config.toml
num_hidden_layers = 14
hidden_size = 96
num_attention_heads = 3
num_key_value_heads = 3
head_dim = 32
intermediate_size = 384
vocab_size = 2048
hidden_act = "tanh_gelu"
norm = "rmsnorm"
norm_place = "pre"
norm_eps = 1e-05
positions = "rope"
rope_theta = 8290.0
rope_fraction = 1.0
qk_norm = false
attn_scale = 0.177
bias = "all"
tie_word_embeddings = false
parallel_block = false
init = "normal"
init_std_qkv = 0.0543
init_std_o = 0.0
init_std_up = 0.0543
init_std_down = 0.0
optimizer = "cautious_adamw"
learning_rate = 0.00188
beta1 = 0.95
beta2 = 0.99
weight_decay = 0.059
lr_head = 0.0246
max_grad_norm = 2.0
warmup_steps = 268
schedule = "wsd"
decay_fraction = 0.629
decay_shape = "linear"
final_lr_fraction = 0.02
batch_tokens = 16384
max_seq_len = 256
doc_mask = true
z_loss = 1e-05
train_tokens = 132700000
max_steps = 8100
dataset = "wikipedia_en"
Each number is 500 + 50 x the weight over its row's rms, rounded and kept within 0 to 999. Layers, rows and columns count from 0. Numbers have three digits each. The size before them is the row's rms in percent of the matrix's.

# layer 7 MLP down, 96x384, rms 0.105, rows 0-95, columns 288-383
095:463571533500428506581581511523487541461494475399452501586568420525463449564467523470564487388495536410528460474504471555515579470570548509515526599525502564471499541574467542535488461422513500541465434441556474408535477442572512537515494496526515448495460539581515458534548543435442409420
097:485516577583514436431426580444420528555484573514544490432567462476611487492449533408462488456490511507544615565582472639482566544550470508413480496487532462522482491546465588552542527468566605465434534518478511436501455550442453504507510508470614516497567556539501406487477480515436484556
101:556530463475524526467489514446583534548460537542439590506569481491368516430532536471431540433512492477432545512513461564460573417483473509558453399476449449585448514455513560552499518496550515447499459505468542488492487526498510546516456525477544533463436418584466516504489547514626404395
104:562486585459480462504535415437484537548373521412451460495491464397525368541484494486509487533462455532545561498549466487430533538532440528461536542480524576437552533514521606500474492525579525547548489529477545531605485394436485554510435608545579531481506517504525477567482418486504616540
103:490579467558586484547489402533459583456460488526439472543537446428450626493486545492536492504476501494559448582419400525388520530519480502451453505562573483456401494551556538509452480485524396516521459429555540554453423517430467506393485498523480529516410443542513409533618540477453546432
103:515473502511540434494541474567468527509471567509443437530486489515512476476474502523443476384503468558540499585458485515420536561569591594499449491484544496447469445395532499554576520481553538481501593521463501553479516447527482492489576548436481419492458493422520463436526624572452483435
109:558498412496525440559518491513456437507489548461529504547587458366477442525548521508415550551532392648531557525593570540505610451583429450492395522516473513538594486489479510460620519498480484541435450509561558443494596552457379503513508490520581528506492557437506376533508567434492530565
093:542499534484499418356559450477504621536465419547424479516491509420485402498508398498470517471494505523554429566471467484498520508532390475568498530518496454422405418517530484472433464507493474529466506522451492500503432558535606521450491510582464374515523424507460437497512479522442480540
096:446447489495436554503550443455498443436486460479516537561471567493508512413524538648543550511567491528414418482499575495476475488480503464512501463509531515513490441449446479417433534563364447506473497513419528437387463446485557459463518534538506465503460460546408603496549515454558531537
098:646474485479538548422441563425487487482546481524465440490480502458338476468411501592391473487498474511497437506526493509473449609553486457511519510468542585524549492454495503498521509486478484491448613398498569528515548473448539565503502527528529552560469544568572514426454492509550498487
086:510492472512497480424487484574540526476470456540396546506485410586529486481511573524570502571502409592528450480561470552518572414565459500517438536554491533463516636502486522505516455359427501475481507417525502491508475437531450599588570497473476457559563569603542606472448548491449525515
110:489513620479531486494451506401481444496523576390439472449544473490438427530453447596470501571460513443524468453573594537612560487490480476495501520609582474452480488482545544510390555520527502404480538508527508492547501538492495426576427514564533511361515480538621462460455390489493569618
095:450384468560410504495606497426502494484494510520506537541514524473429560503467482514468452542556499472477500536552498487487649512575522491438477532446523537482457453597496515463433450535446503461526509465459519525481427470481466560527489490464622495503545473570523580620554458490525546511
101:551468521452540548437440510533490505542458519572505448518511580577493501396540489481581487462468553491539607461616517495584349510472541448481540494479597519595489508440540393471472553517513540535486509504492492498432557500436441481568501466477549512611445509516508455477467519518579519329
104:510510537517448452532522470542500526470398483523389495506527530463558434448587549499493493478366599515562437458508440508530544502508513464557539524564580545491509526434463400462505498491525567459512499511549466520532522514493477538443538635481555541427488461524489396465476497410440483476
099:521454582450601565535581522488505434513503443484470474544564509559492559578460444545487514449549482501475596401442541567540453455498538457571547449478469491517489462508572481573460408589547505539508491470524405524485450509567479471471460523342440570459437479482465497600573512416535487407
089:494471604548555543527438467500486435518573363640467473560516451489450573519595481470615519384423419456395521484421485559513543529507548544475563496557497403559425604474394443529466535481440601595474552479476394417455517466479460548499564507456398567527513526473436559493488482445601634505
099:483503495515522456488522537515563471474426520495594453516484529527474415505457519518522549467440493487421577461544513501533504445554543547473487524436552452511467468546518457520544568477575473529560615441507533454543557496453484508523474492479486531484545520433518668488543445349406485460
101:436502463597489525453472504474485471488437447441438513433533510550420509490486534506554519508542585449490444414565508473530538463421548485530553505511536522454425468594442583492428430446615442458440554452443483432530534402465487509505449535573516567437472516540469487542556491532486391506
106:491429597550587547403621443507452464535451430569478456584484437535494513586424548465525536569529556443499430504498557473563492482513456481545474468549545464485415474544538487451540492494415523515521478606505419447560508437525450479454518450532442446479443533555491483537482476539477531480
099:412504490527466561441511529389514517516528425550428511541576519496546543509497455430437619504638414413602463537475492431499466563390467544454502472457386568454530464530483540464449468430462459489490443539514456483451488500555522581514467497431524533449511538599484509533507499435482567535
098:415406538529474536575475523525599550501537514613517489526480501538446543437443458589533686455554484600467542524514497468592454531456502454459518441496562434576540512418473532475490508518482548459493596489353410439470516563517466525476515516509441522509466556476623534472396530507554490467
103:524540520535466568557471453416492552485547561452514549542511449457502512534487453446486496499485535440428368447597435479514554540500450441484518415550527505472439545474491372527497486524476511471427476407535554468523469445529526462530433544462474516490545431570406443530568559411446525498
098:505459487550453477454413449474534498451460495501432458496499488481405420493519476515554483563441489401484373500476451572460481540477477451482565600582570440502508576532513538460567500451539444412482516505572501420541485500449459558436603387523557576480431509565558518503448536472402462492
099:539532453466571460440511598469547534466482472486562502576534497547436462510486478460621454425559463510476526452519562528509495460545448438533502483533482527557529556514599421501524498558519486494459480494529485444518453517387454515603444471398539481516568462547518502524518442495555552504
093:482490469607506529531524506478521451604461508517497551583470457442415507576532580420530463481517471495551563453517555554537447487574490489526475411417478435501480444543464579434465527488572479497495510512553541561481461427532464502457505579491482528516467566532525623517376553503451576586
091:474526578436554518521530447443461527570462512523447427512486580517447588484512502537555453468390457428525521464532584486433466476431451470482403486497459490463552572551427508530552559500525492479480421473530526414451494524580487584376621474482489531537493468493450474471466588499515498522
095:511441473503414566541510500570459465471455494435525596545476499520471506511514486489427556477578430530521413580563551537482393544511473623541432483505523421470382503594520517429506433416563503505492516459531465573429441448552435438505451462473544461432453481472516453533500536465536501517
099:552612456461581558461439527405543500523397481477470499428390494444479509476531409509466594487517569456568500576491543491539450511531524531474498503485493481501520558530495575414477519476480459512503528559494524503602541579519479466634451421493560440517417483532464544481501530451472511492
110:539473563468537553366477512473474484445490553468462394541514546528471512566487509496479582479471446456445446569514419485425589466559526467521550492543506471502582517521538602549447488521492452521539466551459441496495565535588614420541473474452420428503501608506420500464447502502476447497
101:540473517453482462553445455492368475606465513510580495542497631577466584483536538550547483488556558565626570506560509541532430479524522488501491516501418482575565520411455443506589576515493391518472464524414469428530470501514511573516488445468533446473535510462485486524502528498491488564
105:455508431566471477501505475445547509492505486497482509429534513522527486554460432405499507554487495579438437425472531476475475658469371525558486474499504545396573466493517500475434477534457487531515460553564470452458535408498560500469447507519524441494545541479440628480496504553575498514
093:495410449515524460478618473503527499508454511477454541519575451481493463507507525422536570508481468543402503439515629551566491449501552535518489527513563424508460453467486500577556460596520479509498607517456527515469598483452595479470398537544408404434486492551441561502523465505394412462
098:561579551526481485576524480507529500539431560537484437495473418442427520579433492511448549479522532409419520574430518468421556572515574524492490440482399491486412620459433477574458455530502452604468571453467485522523437495553479457506420464488538482492515502440540518471429547578538552477
101:524357547432568489546607394558446554491513457549554482458516509498459528497531531534510439438486545346529465485473550533509475467555557405471411473587450489545490627492552556476447477469503536499480598456548572484550595418542472438456515506478488491560506472468519489515487450501488525535
092:612436533541547445564415519439496506505445444444568455467480552486527515563487460405491491556427508539517539491507452464440487427465543414563507474520589527563525464489538498466561516504495536570469496444483493559536600415578580483584523496535525479480562530499475405475468454526440526561
143:534504578488581501412557503565509425480584524435550556422548483394554470535518606456505585656531507561510490497450510549483506561475511551490498557567508534466526485516440462494575542465481450475446474559460558471480584570540621474488513488573531516435636492544500469529586561417441450500
113:485540453526478515551467577548462547487501515604480487420456472517475478549487600546481525496487477480448568555513481550389544512459515575503461464425614458470451561594516440625448518508478506549384471543530481535476509470532589478500482506520500480425426434503548612505538437500512556449
097:515614574531503484524576493460558457547404472467512563470447433502539627537571391487516520464492568438457508551448556559467393491504437469474452463567532505552569582479443442516443465468472446548465488497542572518507471500411447368512415530495544480634392508457579434510518531472487521488
105:493510532477508509497587527576479430474454408489473563422531532548500459586521510535463551487503519484494528503582546427459468538499479558489518490580547513429528402453487509528537531506433490491501519424531405573494475490504521463503488457527564672543560485450452455525556489519623567519
094:496449483505524517458537553510544455463550555426531524487512537452507426417421590451525512418494460497512564584617480541537465571445544505471547455435561416424553551526492462451476550480482528445500488557504487520491586560429464473491540502556497477491486548405436575460563402605593455458
104:458522518516559553529468526623552497465458553515478500511450462536495544450455568549529515544575564536488552462572492521519493546583461517497527575389518570447455512483526562520414504554456539446573506479514437550468521569418549509506548509495606409490528563529519513459396509528489484494
101:481468446521461540499446488469506454501526517431508470540585515495443517464506615389453532421438490561412544444477415429548468547462452522428516493492522594491401510477504487493419504536439450482540402563485525429464525501485505503536525542407611387501458533502491565477527426489500547473
100:565410483482520491484556407514539539479463454408510498509578422648433410466468490469467490530474427452471515504513511508433489490551532499569467492439490440448493477500466439419518504495500490519506473494583467533520458480439490528481414436460575445565535471422483575584493667439542516497
097:492441447442503547457513465438591525526517529350454449541472441533530424440519540442472508430533563583499527520505547574466503501502435506464440430519485491464507441519523516465419561416517572521549525502443563443501525553483466537485521544508530411468456483470505481532361557464523476517
117:511526458452493476503521488599424494475457560468487533452459430513510490469408426407497498577457468512481505566580464485404406516466556516486528432370517524418513443414470495521545512465485544532372445485535485474484581550506524456494523548470441528477451473425434403456489459460541589529
099:509546512452554493491495576521568493533500515455524502518547509433525368531438424493545468532468473554435412522526480548448497523486413485533516503462527497469504537546566487501564525589589484487511446515471412494492518491475493516585495627546489470477579467558577465549512559463493470545
091:475568519454526470394430487515471475519531559395485507458613522436513535448445521504513501452509411511461489412523497480561544502490524481460556454532406485432464565523524466567497546537501544476548560496424496500559482459417476454559546550463437548509447502441497517436529508534501521536
102:494521413436526509598486430531360515370447596522528472484521460536549523570467449475553580552498447505450520435573548469533470561447447522563562458509563493452488522487552523465496596531482490478456439519558512470470462498498518493530413546522509589557401476510509630504628466449512582490
093:478499445452468443558481494504542527523476410484489509446477446468585608526490454553479525542416537567538546579583572517610512538388507496527502511543564494464473593552401539524551658518530566531531645394494546549506437520460482508490516494441529578511525440500485496429490604557527518501
108:462498547538485514552540508557485467545453494523389556406562515505476612515558411595437441447513448532486445531483543521525489435474520458529507440494517398489527476629495516569515534490524545474475473472481429476413434477568478513506429442471523402545543491510434568577588518456449498595
093:494574490479570511578461439526490417466513466552521508518563562496449612354502492450428461458500457443446508551431421550445477503462626461540579507517547484455479447532469450491459493502475577462395494514499623485421506505526489506542443502517530497442525465527472462560557492525541495422
105:510461434459568527562575475551459554568472602534454563494502437382483539484474581458431598473510535508524530497503503496503402588513552478541459454487576536394539510415463598522461633451517550485403610466522609534490555461539520493547488521583450487451581480511568576550528493482583484564
103:518575495519532485484444549533491438523415451506451477412419492515516471514470555482477469504476453489500442517444388578463463500449483527498446526465476433609454465528465475594515493567607551442544420466469610463525519498560495510556514483501420522554505472468509461418511551471530512556
101:552591457429380527566546503642478516491519430427511558486391541585458443413510533584501513540582520545487445463442549538624516430498417468459568530549434466444489579590502504513434466525495524502458422481504401391520474509518516489411445514475432591506527550516561531605551516513494497476
094:474530517560474419534564528519540470559463404504526523485577536479584599543479532478501525490415418464580501471367495471492526503489539407458431477522437472568532475582515458482448538554515435478504517494496599535533526449454476535500511633487493514468484574498497564502485462469484447477
100:540556436517493450534532558514563538550561575529430439504551544485551568497560476499572481469405410544434563503450439417459473497535466486503503492478508503436519420399519479490549613483524549480511471456508480505506541490538461502466445466540498516484557453491476515489521457397484613477
099:534601496509484478605546549518508470538521464509555459486401501496445599525465501487553481470472536529481572448483532514538527558521500489499506452511472408445449520460481525474482508538494471563485534426547490471569468562644449496492584492554518608506542416515424507476400478513396521350
097:515556456544508558490521518446475611459558476508571467500459473506483431552469589462539441420575523408483526470533529476484466459575421510526545568421423412490496533635456492466499442535475541535416492517506561512550470563429466534471550443485451470539524432572505357482589553498511474450
095:515491378497456456467448456534467466577524473535541431418522521465519509540645503430449555488467448493574576440634501533602565481480555514518521485402449554521489499477593505473552543541488493530463487583494534509490484573468459483520558517519413504490560443436472444569523437518510467527
108:450525474501542477522435412486467531583471444484525501604504542487575598494481463422561452565403463463518553511545498482462535409511519462476492504474527632570519403486489535527530542460503530512451516493511579471540500481462456525456444529392500657441499564490604404488473474553515425538
104:561433493380499383454527478556527565556469517523577536515531475514542378484490516582644532408508470445474548562398491573522487454420493544468476498545488541457426507487511566590505534473555472460508497495531494610505479530529473535510471475619578620479512469444486482570545494521497413467
100:525457470482525530442510494512485559461600506595517508524388509460489478455432488513461597551489544463555534462365617423497526445454489429567503573483570432461526561507495462485506413484473457504483475509387546516497531549465498461463500526499395436508540497425550623428506613527507510521
109:457476511459483413552430471508520494503480495555626516575571362506530602545522514523483455543480520576601525454437437484446438471505509404461477526487520490497506471447582472525449499487458564526488567556483605575462432575374451479551553463451593427528399396489496425543474465523474490553
094:504415505539525424512465531458450544490481532592548514514464517486546563464444508532395670520463468606478491582588511496584329446476534477444478485531475482528499491462437495420586554485530493516554457495470477514576563555412529523434523537443461513462515548489499464481407506504520554443
094:535494464486513484397587476508495548520506551381506445467478521462468511580466506583536438537475523473510399485530432456509429532656454597533405488519548506499474485583530479445581510461539477509484539467513441413461517578491497508561448490519493434407468464483480503501433519502505483548
098:508529466505522512471374417533528481530525496504452534404527524539457606521510485522484478523512507490493510538530503509472521474494560503383506403343505532491488406501412466534495481539519599381579586455570501562475596488503472457461500392600452546533577436552566432417424487551468459535
100:507464573498464564468513526424479523510466585406546552430467510463494459576543523478629421500512532443479537532437450553500598537532556482505582452576459518463422446570494568538517436563361435503481533425464431503481531550464472519532530449496567435502530456558576386590544499504466507477
096:459472443430541462518525468571452527545549434507505454547466526516420565594448583419547533492434501513566540492552441483479522496521537585449484512568504496497489513401539454522471533481498517444470569479478413526518392464581444537410473537535506490501476522493622452438476482627566555614
101:518537460447445520593505465512484394553491553389512533551469526404569541474557472541410537468464453518465508472573467549425488520563581513476580429570470529559562467638500464486514517497512524506483455505555559498488554510570456591501504518440463467524443477492480441537535502514477539521
092:505416541570601506528572540544414481491503467478503481425492450490464561498583434553591463535493431463499432464561556547486479430369488585497374523474503618493541581428534483458553495508498466510497544510494479506539463482413509476492504588450478465579451500514430532505541566430497477458
096:508513471430507488519471535600462469469469462496377468601540477490464615431495468481537499568494576571562473412506446397559380513543513598541489536560571469412570598465496504438557568462465474399471555441517495370464485609570465455511473566477509465388533480614478481461444526443531489460
092:577497578524454479564483479555443464441513528457415433488492484475569464499566488536494489511575532498564502511581385462413537433538558477407482516482552573497463380536547582449552526468484528493509506503520383526427573522517440496559506679528430515438491531509549414546462476479435504577
102:476557476467461402470412464473498592523587535502477537563428572617518588574588509448548475491477493527404528499589355451523422494449412499475503454466504495398445385478560552484540503494469459570498410528523593524525513625474483502628504355535553524454457517517503593556458475479557418426
100:447480598543455436498543528491444476514442477443502371392466505490497472454530433460504567519499512604505516542531574465543437461600494510463505429557538518490460504520511457493450564548487506432485355448572511502486559474536486562482550628511526611467554557414485571519405496521485628431
097:450490507455546577559466562486520537510522537524502501471509473559469517419496417540565557504544601534678488365508442542576459569510511470564577557404470517519535537526544547503409572484501655603476457530520546469520547479495472448486493441487535463485468568495506478481507501540525503526
100:461538555500346516436490533467434490462555597472526400512455473504548584436507480557450508530543496544521500565584557419508463479512557479449488424501542434462492587467516491490553517415484451404465536576530463463479440422571483548528442485510437515423458428356654466396462447519480522487
101:546519477486495604481497530516522507411446633502414419528509495467515512557545505477467429599492540523487514422573464474555441507501556435504465497409495489509467528537508513465511502568422466499515534554517592517435513560494487514515528492499522395595414480527483471561435480490531594518
095:586461478565454552409605486561488436491490503442464494463548589478510480601462596519475598537486447439428506596450443649498576522505479506472435448508566451414458551468559541420422584520371524522500428496550511454451514524609602459527510474552441438503480503474426508546497568453473441507
093:511516495509507553581541496612488457484513489548532470425474526459442466554493503648416567582514455516523569554551488460435530547457556477535412478523494613434552530450548504514488604541509513469494495453498362449530521505487447559473537523494501617451456514453423480543480551481462599581
104:400597573555436523522529461480438545505517466513479459578436587449483534468579518502522484517494540487439407637442535475552655399476522431520515421432479503373488378504485571478504447395518485415495525522500506444486526456558487641500496425511537485459452507518503529530491432523484496601
101:487489553467485496524485467433466480460462493418445570480462500505563501416471501534470502508513555487482473578438430547562608429431605445465589503447481448544550395442486432481520567460396488513475488536527552463445503474497576491534547511423622461508420466527451530451555457527437453459
098:485529533542474465397444458551524462505528513526533508491553543492447634564492532551576479560459463550432575461528543531507401535590449540472542445477562495517574490523522495587392379543481473451554514528424503444376580500489479516506482503482444410533557516487460478454479505583465489468
106:510466516477459506534468517528583530483459550494524501439570455583553506542451542416508539494488435553471616527548447491485416525515553546510520550513513403457467465507525541495417463517541423529488580445437467427455471594515501518454554611457570563455603581471525528477469471518512511515
099:570506517485527460397428513538472491486493418524464532577540488564529472418397446438499589514475523569471467423516508567486580552570545528502483502449447437530575404497441496458565421448590505439498527548522465501477398573440519540585410554493521524450371547509511437487513544552485431502
099:487490434485472526478510507413565562504539436549365476456448492532511537582502394460383500547390538518481560531545435528517565397478532493553528519383614524473462617488562561564400566535520438446517517458534437493528554516450522577509427447471558434453495549531601403538521500504530497457
097:520559463478531462512569535505465503530468488586520537413498477541580524526505581557460528493499552466544556601415513527405423566509545590457500441464414437456489519399402489503534487401596514550576510469453588484534499463493536567460479494467494437557434553436518566446599580575469611502
102:561499490540445610434574507487521584529542575454428513471527528517461645535418485487421539500538448539538511544463431449498461441486541579522458501506513472436516473418475536569421485508459509524492485430479545497386424444522536532538468522502416555477514511501524584415441472549433445553
095:521455539550584453539462529493483462529504615533456543539496520467565524491373480476439472603573462503500461598451478599482498502405511455538527452494452581411502492472521590450457530508395491525559485582455457497478585486458460472531455508590517381526558475499517525469487450522383489507
097:505480436595448537423491626532480468504524463474552457517507543463503462435482469472480455568409531523516506512580469491532555433388420461515466437469488463506482493471404556480484587440583536480419534437605466479477378479409506604475458507490532515471483483472450467549519473485479454559
094:527488558445437387514562554479480532574499582503429518498509591577492528441484389543448568470460539513566524519429538381450514495503527374533503509423512580522471519517497488495473526423574523491483517489503472547506573448405469562549546527440503399562554517562506432495407520445452606458
090:491596595555471483551455431440440457494484500547456494515481514408571431542544548531552428410502506539440575475535510444580417458465445570421515469607584414490559441468479520444373455553456498556424506591543551469518444581474494538515488525488412601515465469498421500378530588540592480460
101:469513475479487455502556584410506516554473487503437492501539463471487550509484425510585465455467484434551470529495532548468378425455555480470508426502496493448579592478454432476529495516470438380512490510465458454532489419450387561503516502456468511489600488528576473480437486472413549495
101:503513465504574481565536566483492501507438538485505474540474534432566510420509544469529360493508545510508498522409441558494591487537452587399530467485471551425491540513452351448439542480525500438489514435443449472532531419511402463491453463434549549477446544517527438486492546591543537544
099:504650494521404574505474471445510506459565500426481583476508404473518578471504543542532465526470440495521542522571378507584572531506541463523546544474422520600510503565455572515412448503483516503603581516502468477441482469490462487606506547541500555481490501504484406569499579463589526492
108:494504501522471539464580518440562471517532419431479482463350474529432444468487502532459488520503490456468535403527504555465429441506504528493413535470489484496692514555483495497500470442498514490553452481461440538446413487511450535460472456440437621444515492513545528457504621499387481418